Weights of a small transformer language model.
Size: 14 layers, 2 heads of 32, vocabulary 8192, 1.75M parameters.
Architecture: LayerNorm before each block, rotary positions, no biases in attention or MLP, untied embeddings, attention and MLP in parallel.
Each number is 128 + 32 x the weight over its row's rms, rounded and kept within 0 to 255. Layers, rows and columns count from 0. The size above them is the row's rms in percent of the matrix's.

# layer 7 attention query, 64x64, rms 0.276, rows 0-31, columns 0-63
size [ 60  64  77  59  74  79  74  88 107 115 107  93 145 106 132 126  88  86 101 127 143 120  95 123 112 133 105  86 141 119 132 133]
[[ 82 165 101 121 121 133 159 134  96  94  87  59 147 142  98 121 118 141 196 143 103 156 112 154 187  98  89 135 137  56 130 118 173 131 174 160 130 170 132 185 135  35 198 132  96 139 132 156 142 109 140 123 152 131  87 156 137 120 161 135 121 140 139 119]
 [177 144 126  50 135 192  81 146  81 107 115 150 103 117 112 193 116 146 137 183 154 125 125 138  95 159 153 159 129 153 138 142 100 166 171  85 106  92 138 139 143  81  70 136 168 130 128 131 180  79 117 159 115 120 175 128 119 121 101 141 171  63 157 157]
 [ 48 178  82 136 135 125 119 104  77  81 120 126 170 129 108  86  98  97  82 126 161 123 117 157 151 143  84 146 142 168 118 142 132 150 187 138 126 161 133 148 142 116 134 102 138 135 130 208 171 130 128 168 122 136 123 116 177  90 123 229  92 111 103 154]
 [ 94 153 114  65  63 156 131 119 117 126 115 136 141  95 142 177 115  94 137 122 199 111 149 151 140 202 121  88 121 135 111  75 127 179 145 124 150 111 150 126  78  55 175 111 135 163 177 143 117  66 124 155 186 137 172  86 128  94 129 134 108 126 143 133]
 [149  46 179  94 137  84  87 194 159 135 143 163 123 129 192 123 129 117 158 124 114  92 129 113  93 211 116 125 116 169 118 150 152 143  70 119 172 169 151 127 102 129 154 150  94 179 123 126  88 117 159 114 153  91  94 106 114 103 151  84 108 172 137 143]
 [115 181 149 164 121 143  76 141 146 125 134 132 144 148  59  53 155 154 113  95  87  90 113 144 108 120 145 157 103 137 155 133 103 120 145 102 130 120 120 114 143 176 174 109  78 107 168 129  64 114 149  60 131 106 135 160 124 157 112 165  78 170 119 215]
 [104 180 118 132 132 102  63 132  90 155 151 187 158 144 175 164 204 124 147 158 116 113 121  93 103 173 102 141 140 125  76 174 159 128  38 105 140 110 107 128  94 149 166 168 129 123 118 142 140  83 164 128 109 105 142 135 151  77 161 161 118 171 166 147]
 [126  50 138  98 138  75 106 211 150 162 152 121 145 178 153 100  95 171 189 105 100  89  85 121  87 115 154 169 117 149 125 131  89 130 134  92 124 170 100 112 141  97 124 148 130 120 148 126  60 139 105 117 186  90 145  83 180 129 136 128 136 166 120 161]
 [151 141 146 173 106 152 159  58 121 121  97 119 107  60 135  90 135  94  96 206 112 136 187 123 158 109  62 131 124 153 160 108 144 170 123 130 139  82 135 177 143 139 129  89 116 142 104 142 193 100 114 191  82 119  90 129 120 172 109  95 145 102 122  94]
 [154 115  92  80 196  82 101 166 118  94  92 144 168 103  91 134 140 126 143  74 116 153 124 121 152 126 140 119 166  98 118 157 122 151  83  87 108 199 169 145 161 176 109 191  72 116 121  84 117 154 181  87 134 122 114 146  64 152 142  96 139 152 125 150]
 [153 132 163 149  68 143  82 140 169 112 122 161  45 147 199 139 164 171 121 152 174 159  98 148 102 103 170 143 142 127  85 154 160 106 174 116  96 115 101  95  89 106 167  71 124 169 126 156 148 109 111 168 140 113 106 106 138 144 132  63 152 160 107  98]
 [ 99 150  97  95 143 107  95 155 129  97 121  42 143 153 198  94 121 149 180 121 130  54 103  73 131 190 113 177 119 130 128 146 106 112 114 115 133 180 118 139 168  77 142 185 118 108 118 152 108 119 122 135 102 125  99 133 192 164 131 176  93 112  95 127]
 [120  92 145 146 100 172 119 115 107 184 102 170 134  99 172 148 141 132 124 205 145 114 148 148 157 115 110 101  98 118 143 104 124 114 150 125 109 154  49 149  45 183 134  95 206 104  99 151 120  50 109 158  92 122 153 136 131 119 160 132 122 128 154  91]
 [ 97 108 186 182 141 203 150  96  90 149  90 101 130 157 120 168 136 147 144 112 135 113 131 107 149 122  99 111 107  95 103 105 139 158  68 125 155 155 122 142 101  79 101 144 108  67 111  91 135 192 163 168 136 112 125 156  24 112 103 145 105 125 105 153]
 [ 90 153 126 154  95 175 174  60  88  86 179  82 124  99 120  95 170 137 136 121 114  86 122 107 161 134 138 131 121 176 180 127 111 101 130 160 106  93 111 106 159 102  86 165  79 127 144 128 183  78  81 117 149 131 113 150 129 170 115  72 170 113 173 172]
 [133 112 169  58 138 101 115 153 113 159 124 149 143 156  95 102 134 124 129 194 135 128 133 115 107 168  84 145 158  85 151  67 158 147 142 158 134  89  92 107  96 142 149 171 137 138 109 138 167  80 171  94 125 121 121 130 125 150 135  67 152 143 124   6]
 [ 78  66 109 111  90 117 146 134 131 117 156 103 134 173 139  94  83 158 116  97 190  71 112  80 109 154 137 139 150 145 116 140 160 144 109 100 136 154 128 162 183 149 149 168 122 104 101 163  36 139 175  84  94  84 110 127  67 155 139 142 130 123  77 121]
 [132 164 131 163 203 132 131 123 126 148 166 146  74 149 170 114 151 164 140 112 110 104  78 118 131 117 118 123 136  90 145 173  56 118  92 120  68 118  62 107 163 100 143 103  98  84 103 140 137 103 115 201  84 169  86 173  83 162 108 152 105 134 142 135]
 [166 120 104  81  93 110 156 126 150 100 110 106 196 133 113  80 102 107 102 123 175  42 162 159 159 141 135  68 114 129 117  45 147 130 128 144 145 144 215 155 104 173 170 125 143 145 123 155  92 111 127 116 169 107 130 132 157  89 177 135 139 136 129 111]
 [154 147 178  93 122 175 162 115  97 119  79 143  97 103 186 150 145 130 186 112  90 130  75 168 109 139 161 187 145 152 109 128 101 129 134 130 150 140  95 142 149  52 117 146 120 111  74 129 211 164  80 147 141 129  83 148 169 118 141 160 150  78 111 125]
 [135  64  42 164 190  84 122 162  99 157 169 151 100 129 127 167 110 114 131 151  67 162 132 115 137 136 122 118 121 156 123 192  88 152 142 120 132 114 125 150 140 172  78 125 114 128 109 149 133 139 144 124 154 129 170  96  89  93 144  64 187 155  94 184]
 [ 85 171 182 164 103 161 132  87 152 116  59  86 156 121  83 137 148 127 140 105  94 135 127 121 141 104 156 136 125  97 132 102 148 147 101 146 156 139  98 130 122  65 120 163  48 125  96  88 160 164 182 195  87  84 138 174  94 135  83 156 123 107 144 139]
 [ 84  94 112 146 160 155 123 116 105 137  60 128  73 132 160 127 101 160 224 121  79 118  92 132 157 157  65 120 159 105 128 146 103 112 112 117 120 150  71 118  94 107 115 193 145 101  90 121  92 129 132 115 140 122 114 159 126 197 177 144 161 167  87 132]
 [164 127 117  89 131 119 166  81 136  88 111 144 115  95 164 130  80 114 128 149 152  80 128 138 102 130 169 131 116 201  84 121 127 163 134 126 152 132 163 195 159 137 164 125 106 129  58 190 209 119 114 137 181 131  94 119 107 107 173 119 133 163  85 171]
 [149 140 175  97 108 131 105 126 167 115 138  98 107 116 203 136 148 102 127 135 145 106 119  79 100 159 114 118 100 208 157 189 113 120 188 114 105 116 104 155  81  72  96 130 117 174 202  87 134 171 139 163 174 109 118  83 145 118 104 113 129 178 114 145]
 [149 188 187 188 126 156 139  93 198 153  91 133  82  96  87 162 110 144 127 122 152 149 119 127 142  61  92 117 113 126 137 146 100 149 124 128  96  79 174 107 127 113 133 115 124 144 137  96 163 135 165 165 125 135 105  82  66 155  71  69 127  71 103 122]
 [149 144 158 119  98 117 123 148 145 140 199 176 153 107 102 130 102 155  86  39  96 131 115 154 105 101 178 123 145 127 148 128 137 114 104 110  74 114 126  69 162 179 151  58 126 142 137 126 109  75 118 118 113 154 138 108  94 183  68 176 128 110 165 168]
 [125 170 133  95  85 173 168  96 137 157 126 170 161 109 116 162 156  76  70 126 154 171 141 159 152 133 145 129 105 143 122  51 158 143 162 159 137 114 137 113 128 131 136  96 156 136 127  80 191 120 144 138  92 133 150 112 151  83 129 134 156  51 181  51]
 [ 76 111  91 173 114 164 178  66 101 110 152 118 115 113 191 101  71 107 115  85 124 104 124 104 138  88 218 129 106 169 151 118 140 117  96 125 140 132 125 133 170 123 157  96 146 126  86 134 142 129  88 152  57 121 174 146 102 149 118 191 112 159 162 148]
 [ 98 152  71 156 114 136 131 151 125 109 170 166  58 160 116 138 106 111 102 100 176 173 131 105  98  99 161 144 118 120 100 217 153 127 141 117 170  64 142 131 222 128 150  74 129 130 147 103 114 171 143 131  86 166 132  86 131 113 112 156 100 137  96 133]
 [148  98  88  83 205 130  76 133 169 105  78 128 106  68 162 157 120 121 133 125 129 152 117  99 121 135 180 129 104 184  87 144 144  88 162 140  81 202 159 143 117 122 145 190 144 150 159 164 154 142 124 151 158 110 139 140  98  93 143 158 143 176 183 133]
 [162 145 164  74  62  75 185 114 163 133 146 167 150  99 117 146  87 124 141  93  94  89 128 158 158  98 126 137 124 207 167 142  83 143 156 125 142 174 133 134  88 180  74 106 131 182 143 125 102  88 104 152 124 117 122 100 124 152 107 176 131  95  79 152]]
# layer 7 attention key, 64x64, rms 0.26, rows 0-31, columns 0-63
size [ 68  65  68  68  63  94  79  89 107  97 104  92 143 103 129 125  94  95  96 130 124 111  99 124 109 121 113  91 138 119 135 125]
[[102  83 169  68  87 160 131  94 133 206 206 100 127 171 115 112 156 140 160 113 119  90 140 146 123 190 100 155 132 152 138 160 117 141 113 132  99  49 120  93  90 138 111 111  85 143 136 185 149 138 118 101  98 172 143 139 104 158 153 171 159  91 124 141]
 [118  61 136 130 204 130 141 155 157  89 111 120 154 114  91  73 156  65 140  98 153  69 112 184 158 158 136  82 128 108 121 159 136 127 141 118 116 154 124 138  93 208 152 152  92 127 173 108 121 120  68 137 155 139 125 153 142 110 201 111 113 163 104 111]
 [184 129 153 118 186 137 167 136 196 107 152 149  84 111  99 106 116  81 168 139  97 122 131 206 111 164 150 153 136 114 148 124 157 134  99 106 143 189 182 141 129 127 157 163  99 142  93  72  97 133 120  99  95  89 116 115  79 150 185 118 129 125  98  67]
 [177 141  88 147 203  81 159 166 120  98  90 117  96  79  65  85  92 139  89 131  91 159 176 134  71  72 157 150 119 108 131 156 125 158 189 106 131 157 150 132 168 123 148 144 138 119 102  85 125 159 117  95 105 134  80 116 156 135 181 152 107 135 143 104]
 [ 68 171 140 108 110 153  79 111  76 133 116 101 175 162 145 146 121 201 150 108 174 119  99 152 116  76  75 167 150  74 109 134  96 171 148 180 107  85  68 118 126 149 149 138 136 140 110 131 103 121 180 167 134 142 145 151  98 129 107 197 127 106 166 129]
 [ 88 114 139  84 132 116 104 134 112 202 121 117 143 159 189 124  99 120 223 170 126 137 132 126 129 121  66 149  97 128 135 131 168 142  77 143 123 150 132 178 110  48 109 127  99 130 145 170 115 103 126 162 167 140 115 121  96  66  95 130 136 135 154  60]
 [100 152  90 112  57  95  97  90 109 146 169 123 106 139 124 146 118 187 113 119 161  89  74 174 143 124 171 123 109 110 100 156 149 129 122 150  54 126 123 100 157 118 167 147 163 180 140 107 196 100 119 132  92 173 128 179 149 155  89 126 158 125 170 185]
 [118 136 174 111  83 141 145 140 175 164 128 134 127 145 172 158 115 130 137 196 140 138 124  74 160  99  76  95 118 140  97 132 148 132 124 121 131  89  93 142 121  65  89 145 147 113 171 187  59 144  99 124 153 224 138 157 113  67 141 154 134 109 171 125]
 [166 101 138 113 179 157 147 119  68 142 128 157 112 123  93  76 104  89  88 163 189 128 169 106 101 128 129  98 134 158 209 196 131 151 121 119 144 159 132 154 112 115 108 123  91 147 147  89 137  99 156 196  86  79 136  91 105  98 154 126  75 157 124  97]
 [159  41  91 137 110 102  73 123 130 183 144 109 138 159 129 108 149 126 100 150 198 168 142 124 130 122 108 119  74 132 161 111 122 148 135 127  70 135  90 146 110 154 127 115 111 138 128 142 192 140 119 187 111  47 139  67 127 178 117 105 178 137 161 121]
 [141 155 117  63 116 190 168 108 157 171  72 131  63  86  88 118 118 135 142 163 150 170 138 169  86 131 153 116 180 107  95 110 109 151 128 115 122 118 137 113 178 111 185  54 126 163  98 121  89 132  95 169 173 167 109 160 133 148 146 140 103 100 142  90]
 [146 127 174 138 103  80 139 106 174 135 119 116 143  80 159 140 114  81  61 114 100 165 102 122 146  91 134 150 188 123 178 119  61  79 126 157 186 148  98  96  88 111  79  95 136 181 152 175 135 162  94 161 128 147 106 134 124 165 133 164  94 118  88 148]
 [126  88 170 115 162 187 172  92 115 153 131 176  51 103 121 137 127 147 125 153 170 124  92 113 108 104 138  71  99 135 131 159 123 129  76 167 126 109 154 131 105 110 124  74 153 114 109 115  95 104  84 135 113 173 189 165 127  90 187  88  93 146 187 156]
 [139 110  90  86 130 148 100 118 153  81 107 126 122 153 110 199 140 116 175 144 133  81 168  54  97 127 110  98 134 153 186  94 159 131  89 108 152 122 137 164 140 128 119 174 103 117  95 170  68 139 198  87  95 112 162 128  95 108 163 163 171 104 173 130]
 [117 146  98 146 123 108 133 158 144  77 128 158 155 113  97 123  66 110 135 144  95 102 118 161 133 133 178 102  60 148 215 122  87 155 140 172  82 128 106 112 115 122 140  95 148 124 128  87 178 141 132  96 164  80 138 141 110 240 117 154 104 110 120 151]
 [174  74 163  67 177 188 130  94  60 147 146 176 138  67 120 138 137 178 123 153 115 181 134 149 151 170  99 133 105 153 121  60 157  83 145 126 132  97 109 106 132 125  76 166 155 172 117  85 138 112  73 119 163 128 107 154 124 140  94 131 123 120 137 121]
 [158  96 139 126  97 136 124  68 112 116 157  92 145 139 139 142 151  91  76 128  94  98 148 141 187 115  88 181 125 133 176  97 124 102 123 150 173 105 138 112 132 118 106  91 151 141 132 240 123 139 119  88 126  80 135  67 116 206 117 155  92 120 134 165]
 [158 115 124 160 141 121 144 107 172 105  93 148 115 106 125 165  99 108 110 134  62 151 127 180 126  91 137 120 141 147 185 120  62 102 140 124 132 144  90 138 122 138  89  77 154  88 110 153 112 110  77 119  87 184 170 133 126 214 145 176 191 100 103 174]
 [ 82 115 140 123 100  91 144 128  91 167 198 100 147 157 139 129 127 126 164 128 244 133  86  96 143 154 123 144 139 103 124 103 194 131 130 148 145 125 152 143 127 116 138 155 131 104 128 111 154  68 130 139 124  99  58 126 141  76  96 115  43 162 127 146]
 [124 114 137 102 118  68 183 175 155  78 110 150 145 119 132 126  93 139 117 181 105 116 143 144 116 113 174 115 171 125 149 128  63 170  95 155 142 136 121 128 115 130  73 124 119 144 105 149 128 157 122 149 170 135  60 192 123  59 148 134 189  89 150  53]
 [123 112  90 180 125 150  96 138  61  99  85 106 108 128 165 104 146 155 170 154 125 132 144 129 118 135  86 154  91 110  56 153 118 181 163 117 124 124 172 176 108 131 167  88 124 116 113 133  99 125 144  90 209 110 113  99 143  97 162  78 194 168  86 119]
 [115 162 122 117 119 107 100 107 174 118 124 126 151 125  96 159 157 136 146 121 145 115 163  73 120 143 157 121  82 132 214  83 144 143 118  71 121 130 139 118 136  95 109 179  79 154  80 121 157 186 154 108  65  93 150 167 115 116 135 201 181  95 161  85]
 [112  56 111 141 199 109 131 134 125  82 125 130 100  78 169 160 142 120 180 154  73 137 156 142 105 100  80 119 143 124 174 101  35  89  91 159 152 125  97  82 134 140 118 137 144 136 109 179 131 169  95  98 178 134 152 149 127 174 153 131 157 112 149 123]
 [163  67 105 139  54 134 155 109 116 116 165 126 145 140 127 114  85 128 118 168 204 139 109 102 131 102 155 148 157 101 144 113 117 196 126 153 147 139 139 147 110 106 136 105 116 141 162 178 113 102 142 159 117  53  22 114 134  81 128 134 156 176 117 128]
 [120 155 114 158  91  93 102 125 219 145 132 119 116  81 153 109  84 131 113 105 153 157 118 112  85 115 117 112 115 161 136 168 139 140 174 138 100 144 126 111 101 125  96  93 122 208 173 162  78 115 139 187 189  98 128  49 140 155 159 116  84 119 131  99]
 [153 134  78  95 139 137  83 105 179 149 101 129 108 159  89 140  97 160 142 118 124 183  99 169 124  95 158 101 168 107 131 111  97 124 127 115  92 116 113 133 133 146 121 109 110 148 112 119 107 116 192 202 108  66 197  98 110 213 120 191 164 108 138 104]
 [113 180 135 146  96 155 145 146 179 195 131 149 120 117 102 115 155 107 102 118  87 107 119 221 157 131 147 128 144 100 115 134 108 123 125 140  77 149 112 111 166 173 138  73 170  83 112 127 147 106  82 128  84 163 163  98 130 215  87 110 166 102 144 153]
 [113 148 145  76 125 121 147 124 111 132 112 140 137 140 119 115 137 175 110 136 188  90 124 168 135 135 197 117 103 125  99 152 207 155 107 129  69 102 166 164 143 132 112 155 111 121 118  52 132 124 172 169 110 130 110 179 124  21 112 144 105 140 170 100]
 [ 81 128 119 179 104 166 160 102 164 106 111 143 160 128 133  97 137  83 126 137 137  57 155 126 150  51 160 173  89 107 182 140 140 164 112 180 124 139 168 127 139 130 169  83 119  74 137 124 113 138 105  97  25 124 158 127 131 111 141 172 116 124 158 117]
 [162 150 152 145 134 162 109  92 109 117  93  70 147 172 133  97 119 104  91  87 113  49 164 175 146  80 148 171 170 115  92 139 163 142 139  90 133 141 111 153 167  96 174 103  91 135 209 138  85 134 143 169  90 119 146  79 133 107 137 170 127 131  83 115]
 [107  95 107 134  70 110 111 121 226  86 136 123  81 105 157 116 115 141 134 121 178 180 104  84 125 124 136 161 125 106  93 163  97  65 147 132 102 122 207 148  79 148 187 103 132 132 157 168 123 136 110 134 122 130  65 170 158 115 124 118 123 164 164 132]
 [ 98 145 164 168  93  90 120 156 135 150 199  97 132 135 106  84 139 140 125 126 130 158  89 165 112 130 138 104 116 101 133 179  87 222 131 183  95 112 141  97 129 191 106 130 157 147 114 133 125 126 114 191 146 137 172  50 137  94 110  86 153 125 132  84]]
# layer 7 attention value, 64x64, rms 0.173, rows 0-20, columns 0-63
size [101  90 110 112  97 112  82 108 103 114 109 109  93 110 111  95 104 117  88 119 110]
[[165  85 104 131 107 111  49 202 154 146 109 148 109 140 114 139  76 112  59 150  89 136 129 123 148  99 117  68 156 133 104 166 177 157  89 156 151 158  87 151  99 143 145 134 166 136 151 111 172 120 142 115 117 111 152 160  94 126 141  74 139  92 110 204]
 [ 70  97 138 151 138  61  95 141  88 133  92 151 106 100  62 115  87 142 114 158 122 153 111 138 147 110 196 114 105 127 129 186 123 146 120 129 159  71  87 140  90 130 152  77 112 122 116 105 173 226 150 148 125  81 123  99 170 113 121 118 102 118 150  97]
 [ 85 108 127 150 132 135  92 109  85 136 137 124 184  91 143 139  17 161 111 155 165 127 131 184  95 178  78 155 103 103 118 146 141 117 180 105 132 144 138 119 173 122 116  87 134 128 107 147 145 160  83 160 121  76 117 182 114 144  88 189 130  87 111 114]
 [159 117 194 158 184 135  95 134 140 135 127 104 115 158  98 117 203 129 160  62 143 175 151  91 116 112 191  77 186 133 120  93 116 122 156 189 117 124 111 136 103 129 117 107 127 142 102 158 140 156  87 131 103  58 121  84  90 119 115 151 140 160 145 184]
 [175  67 122 127 144 150 184 200 109 119 174 160  72 118 153 158 200  86  97  72 150 144 107  91 115 172 135 160 118  77 159 151  91 135 135 136 129  97  75 135 150 143 156 115 105 166 123 179 137  99 136 114  67  94 133 123 106 103 105 124 140 163 124 145]
 [167 149 110  82 127 151  32 106  88 147 114 107 189 127 110 104 164 137  63  92 111 132 126 108 162 117 143 135 121 111 143 151 101 117 101 144 114 117 145 129 113 133  90 138 193 181 180 122  82 165 129 132 139  95 161 157  77 105 112 100 144 204 159 166]
 [ 93 161 194 147 115 177 156 119 145  86 159 110 172 146 140  88  84 138 141 161 144 147 131 144 181 131 134 149  95 154 124 148  92  94 149 105 103 190  89 141 119  53 125 123 102 149  91 120 168 189 151 140  72  79 104  84 107 109 189 101 134 130 102 120]
 [184 112  95 145 160 138 164 136 161 132 118 112 163 178 161 117 168  65 183 113 106  54 141  77  96 153 143 120 159 126 105 116 106 120 104 128 107 237  86 109 167  82 111 138 153 155 120  94  92 123 157 129 119 110 155 168  95 115 153 113 153 143 147 110]
 [ 93 113 138 141 150 140  85  48 130 182  99 126 193  65 153 161 140 175 184 118 125 150 129 143 134  94 158 121 133 166 132  99 158 100 194 144 117 172 128 137  99  79  96 136  81 118  98 173 116  81 137 155 121 119 134  64  94 143 158 145 129  90 126  95]
 [ 77 130  61 128 103 148 115 156 113 158 140 119  89 131 151 133 102 135  96  79 111 165 127  83 152 110 127 182 160 157 132 138 134 153 201 138 148  80 121 133 136  85 132 140 120 152  83 124  97  64 167 183  93 160  92 121  51 122 199 143 139 109 110 156]
 [116 137 147 142  75  73 153  63 103 101 148 133  65 164 121 105 190 130 112 107 113 103 156 175  75 144 104 181 146 125 122  99 108 148 165 106 152  67 150 120  99 116 158 168  95 129 124  90 185 100 131 103 140 210  98  90 123 130 158 126 134 153 153 102]
 [174 154 167 172  91 128 129 128 154 128 130 105 152  37  94 214 124 131 140 168 149 173 141 148  97 146 133 189 145 136 134 149 141 117 140 128 161  94 120 111 110 121 117 153 116  82 170  68  51 112 149 150  95 140  98  77 102 126  98  98 151 156 107 102]
 [168 170 168 123 114 103 181 168  81 147  62 126 117 156  91 153 139 131 141  78 150  92 117 126  86  95 100 131  82 137 143 177 160 107  88 122 115 104 189 138 136 111 135  58 130 171 136  75 122 142  97  95 190  94  90 158 119 133 175 161 139 121 109 162]
 [108 160 142  88  83 136 212 116 138 106 152 124 161  85 149  90 157 150 212 110 167  76 134 126  78 167 162 172 127 168 138 123 105  97 158 101 117 166 114 140 131  98 132  89 123 104  95 109 107  52 113 127 123  91 120 131 147 132 168 140 152 154  67 100]
 [ 96  88  72 109 141 129 123 146 103 154 148 179 146 107 152 107 174 139  84 147  94 119 157 121  69  86 147 126 139  96 130 133  85  98 154 129 159 177 118 132 122 103 117 129 110 135 142 125 214  38 147 186  71  90 137  90 167 123 166  87 137 113 139 153]
 [ 93 116 156 144 181  91  96  95  89  87 109 158  98 142  84  87 161  98  61 135 150 124 129  79 134 128 148 165 143 139 135 112 129 109 146 129 108 113 182 111 154  99 148 141 124  96 120 207 134  69 141  78 147 141 136 127 191 145 124  63 169  84 168 163]
 [112  91 180  83 101 131 117  86 116 145 118 170 117 131 111 136 177 105  72 148 202 135 176 198  96 164 123 206 110 112 116 139  90 105 116 123 132 121 130 126  94 142 108 148 155 113 158 103 127 196 152 123  86 111 135  79  97 126 165 107 170 164  96 172]
 [138 116 170  78  63 183 186  92 148  90  72 138 182 120 148 102  78 140 135 134 149 141 136 146 191 205 126 141 122 115 109 120 189 120 146 130  98 167 128 134 108 145 105 143 148 107  91 126  42 105  92  91 137 134 144 129 151 146 125 173 149 138 115 152]
 [152 106 138 160 174 113 137 188 184 125 150 134 147 107 151 122 155 135 116 157 145 124 150 128  79 123 155 174 136 165 141 119  92  77  61 106  65 115 131  92 113 147  99 155 130 108 171 100  66 149 107 146 100 109 170 151 138 104  83  55 167 183 174 145]
 [143 133  97 129 124 120 109 180 128 140 162  98 152 122 176 147 141 118 175 168 118 175 152 118 145 123  97 149 137 197 114  75  85 127  88 154 119 121 120 134 132 179 120  98 130 130 148 135 125  36 217 158  62 127 130 132 101 133 209 116 120  98 113 112]
 [147 125 107  74 165 166 182 113 141 155 161 106  78 135 181 147 246  99 110 140 105 129 124  75  82 101 101  99 107 124 157 131 169 125 111 155 119 121 129 122 186 162 109 111 150 139 102 168 109 166 131 187 158 149 116 120 160 121  85  98 107 123 110  98]]
# layer 7 attention output (transposed), 64x64, rms 0.152, rows 0-19, columns 0-63
size [103  89 107 117  93 122  83 121 111 115 111 121  96 111 111 100 109 117 108 115]
[[188 120 202 147 157 164  64 127  83 113 154 143 145 130 126 129 177 164 110 185 132 107 138 153 113 147 100 123 120 141 155 114  84 124 117  65 167 135 205 143  74 118 137  87 133 158 141 168 114  91 121  57 117  94 124  67 123 155 145 124 154 112 135 109]
 [ 96 109 133 154 154 119 117 200 169 217  56 113 129 154 100 112 144 124 120 104 133  73 144 176 143 137 119 172 151 149 119 134 163 111 133 100 121 127  72 136 131 121 138 104 114 116 123 192 157 114  80  86 144 114 127 101 188  92 177 109 115  71 177 125]
 [131 161 131 109 132 108 127  98  88  95  88 135  86 141 116 126 149  89 184 138 124 135 121 192 151  88 145 126 165 164  88 133 107  98  62 152 130  89 131 177 126 115 111 135 137  55 139 106 171 160  79  81 116 215 139 130 155  66 158 136 145 164 140 162]
 [137 108 172 147 150 124 130 104 157 160  74 175 149 157 134 137  79 185 111 144 122 139 168  89 114 134 122 103  81 125 139  96 161 130 101 113 119 146  78 110 175 165 110 129 122 130  95  65 170  38 209 103  89 126 124 146 132 108 176 104 179 127 112 139]
 [113 172 149 148 115  67  66 103 145 157 148 136 103 129  96 121  82 132 112 189 104 162 139 130 145  78  91 124  62  97  87 181 179 114 117 151 160  91 109 137 125 120 164 168 118 139 161 163 134  71 171 144 172 134 155 111  94 112  72 112 148 157  92 166]
 [170 131 113 140 143 135 114 149 144  95 108 133 119  68 171 111 118 171  38 128  95 173 134  80 139 161 100 154 125 152 141 121 131  92 107  91 107 134  95 130 129  97 101 162 117  97 150 160 161 156 216  66 107 194 194 139  89 143 119 151 113 136 111 133]
 [124  95  83 112 149 106 145 173 115 161 125 124 114 128 140 132  82 107  83 134 128 127 126 177 139  83 171 135 194 194 147 104 164 159 126 132  94  83 154 153 112 128  87 101 107 126  91 117 105  69 144 127 106 203 167 195 194  99 151 113 163 137 140  93]
 [166 120  82 139 141  97 111 119 109  52 131 118 125 112 173 158  52 110 118 140 112 176 135  95  70 118 149  99  84 141 128 126 147 179 128 134 131 143 199 122  77 132  77 123 163 145 162 131 146  97 159 118 160 154 115 165 136 178 154 152 123 146  44  97]
 [104 102 163 107 192 145 131 158 149 142 106 159 116 170 138  77 122 142 150 128 147 112 144 102 118 129 102 119 200 111 155 109 104 122 103 135  45  84 139 121 134 147 146 119 170 147 100  31 159 147 168 197 109 130  98 125 150  75 129 139 165  81  92 139]
 [114 143 158 179 160 100 160 143 104 138 111 144 177 191 126 101 156 115 138 177 163 101 159  62 102  76 116  96 159 113 124 117  96  90  76 138 156 116 169 100 120  98 137  95 150 123 170 107  92 175 176 131 132 105 152 145 123  70  44 122 107 107 149 162]
 [ 58 109 119  86 119 145 142  85 134 129 119 134 154 159 158 162 134 115 128 112 134  84 110 105 102 169 158 138  65  90 176 148 125 130 110 115 176 142 155 131 183 171  95 117 108 108 115 143 104 165  81 168 152  53 155 157 144  68  80 168  75 107 170 125]
 [125  82 160 161 121 187 104 172 122 157 165 163 121 116 151 123 101  96 162 141 120 120 153  95 137 130 104 101 116 139  75 115 144  97 104 156 103  78 126 111  90 160 195 115  97 148 105  99 180 147  71 130 187 123 133 117 126 103 132  97  23 158 115 169]
 [ 98 161  98 178  61 158 136 121  99  71 114 141 116 118 193 107 141 114 128 122 136 133 116 112 149 110 102  96 127  53 179 151  91 118 185 129 181 156  42 111 155 113 151  98 116 129 157 153 136  88 147  63 183 120 168 146 150 146 137 139 124 109 133 150]
 [134 124 104  95  90 141 186 164 110 103 135 125 141 140 133 110  36 139 156 137  99  59 122 157 153 115 167  55 145  85  99 100 151 114 155 227 123 103 138 109 177 136  82 130 134 138 143 150 122 105 133 190 121 139 148 135 177 116 137 141 109 147  85 118]
 [164  82 166 112 147  92 100 124 160 176 104 122 122 109 142  67 103 158 142  89  73  58 145 172 119 137 112 111 151  98 205 111 133 147  90 136 131 135 224 181 111 114 133  99 147 119 135 131 125 165 173 135 137 115 175  79 138 102 148 160 149 106 121 103]
 [146 118  76  83 108  99 156 142 159 118 112 132 157 162  68 120 184 183 139  81 110 149 110 113 147 130 143  96 115 140 136 145 106 178 159 140 134 138  90 178 170 159 114  70 153 190  92  98 116 124 180 102 144 110 112  88  53 110  77 172 152 108 140 112]
 [117 105  84  72 149 109 100 133 134 153  96 172 110 112 189  95  62 141 131 132 149 140 108 133 132 160  79 147 141 165 112 119  77 149  72 155 162 115 152 137 126 191  98 123  86 126 108 183 198  96 101 120 150 133 172  88 122 164 120 131 100 172 190 143]
 [131 155 153  54 124  95 168 161 127  92 192 136 169 122 121 106 138 114 181 160 143 134 112 127 113 143 162 137 159 158 125 119 121 126 102 178  66 138 122  92 163 109 126 146 117 166  76 143 163  58 125 126  55 159 148 101 134 151  67  94 139 172  76 107]
 [143 103 102  84  90 151 157 150 151 124 141 142 106  75 131 107  89  59  89  91  97 197 134 141 137 158  76  84 103 160 102 109 193 162 160 135 118 122 140 123 104 131 104 147 110 111 185 116 155 154 175  98 181 121  88 127 113 193 128 122  82 179 132 128]
 [176  43  93 120 179 135 139 128 123  84 159 150 111 132 106 130  46 175 138 165 163 107 137 113 138  95 103 100 159  84 117 118 137 151 159 134 140  92 216 120 101 125 160 132 142 112 170  94 135 171 122 121 119  81 173 153 122 177 130  83 174 137 132 116]]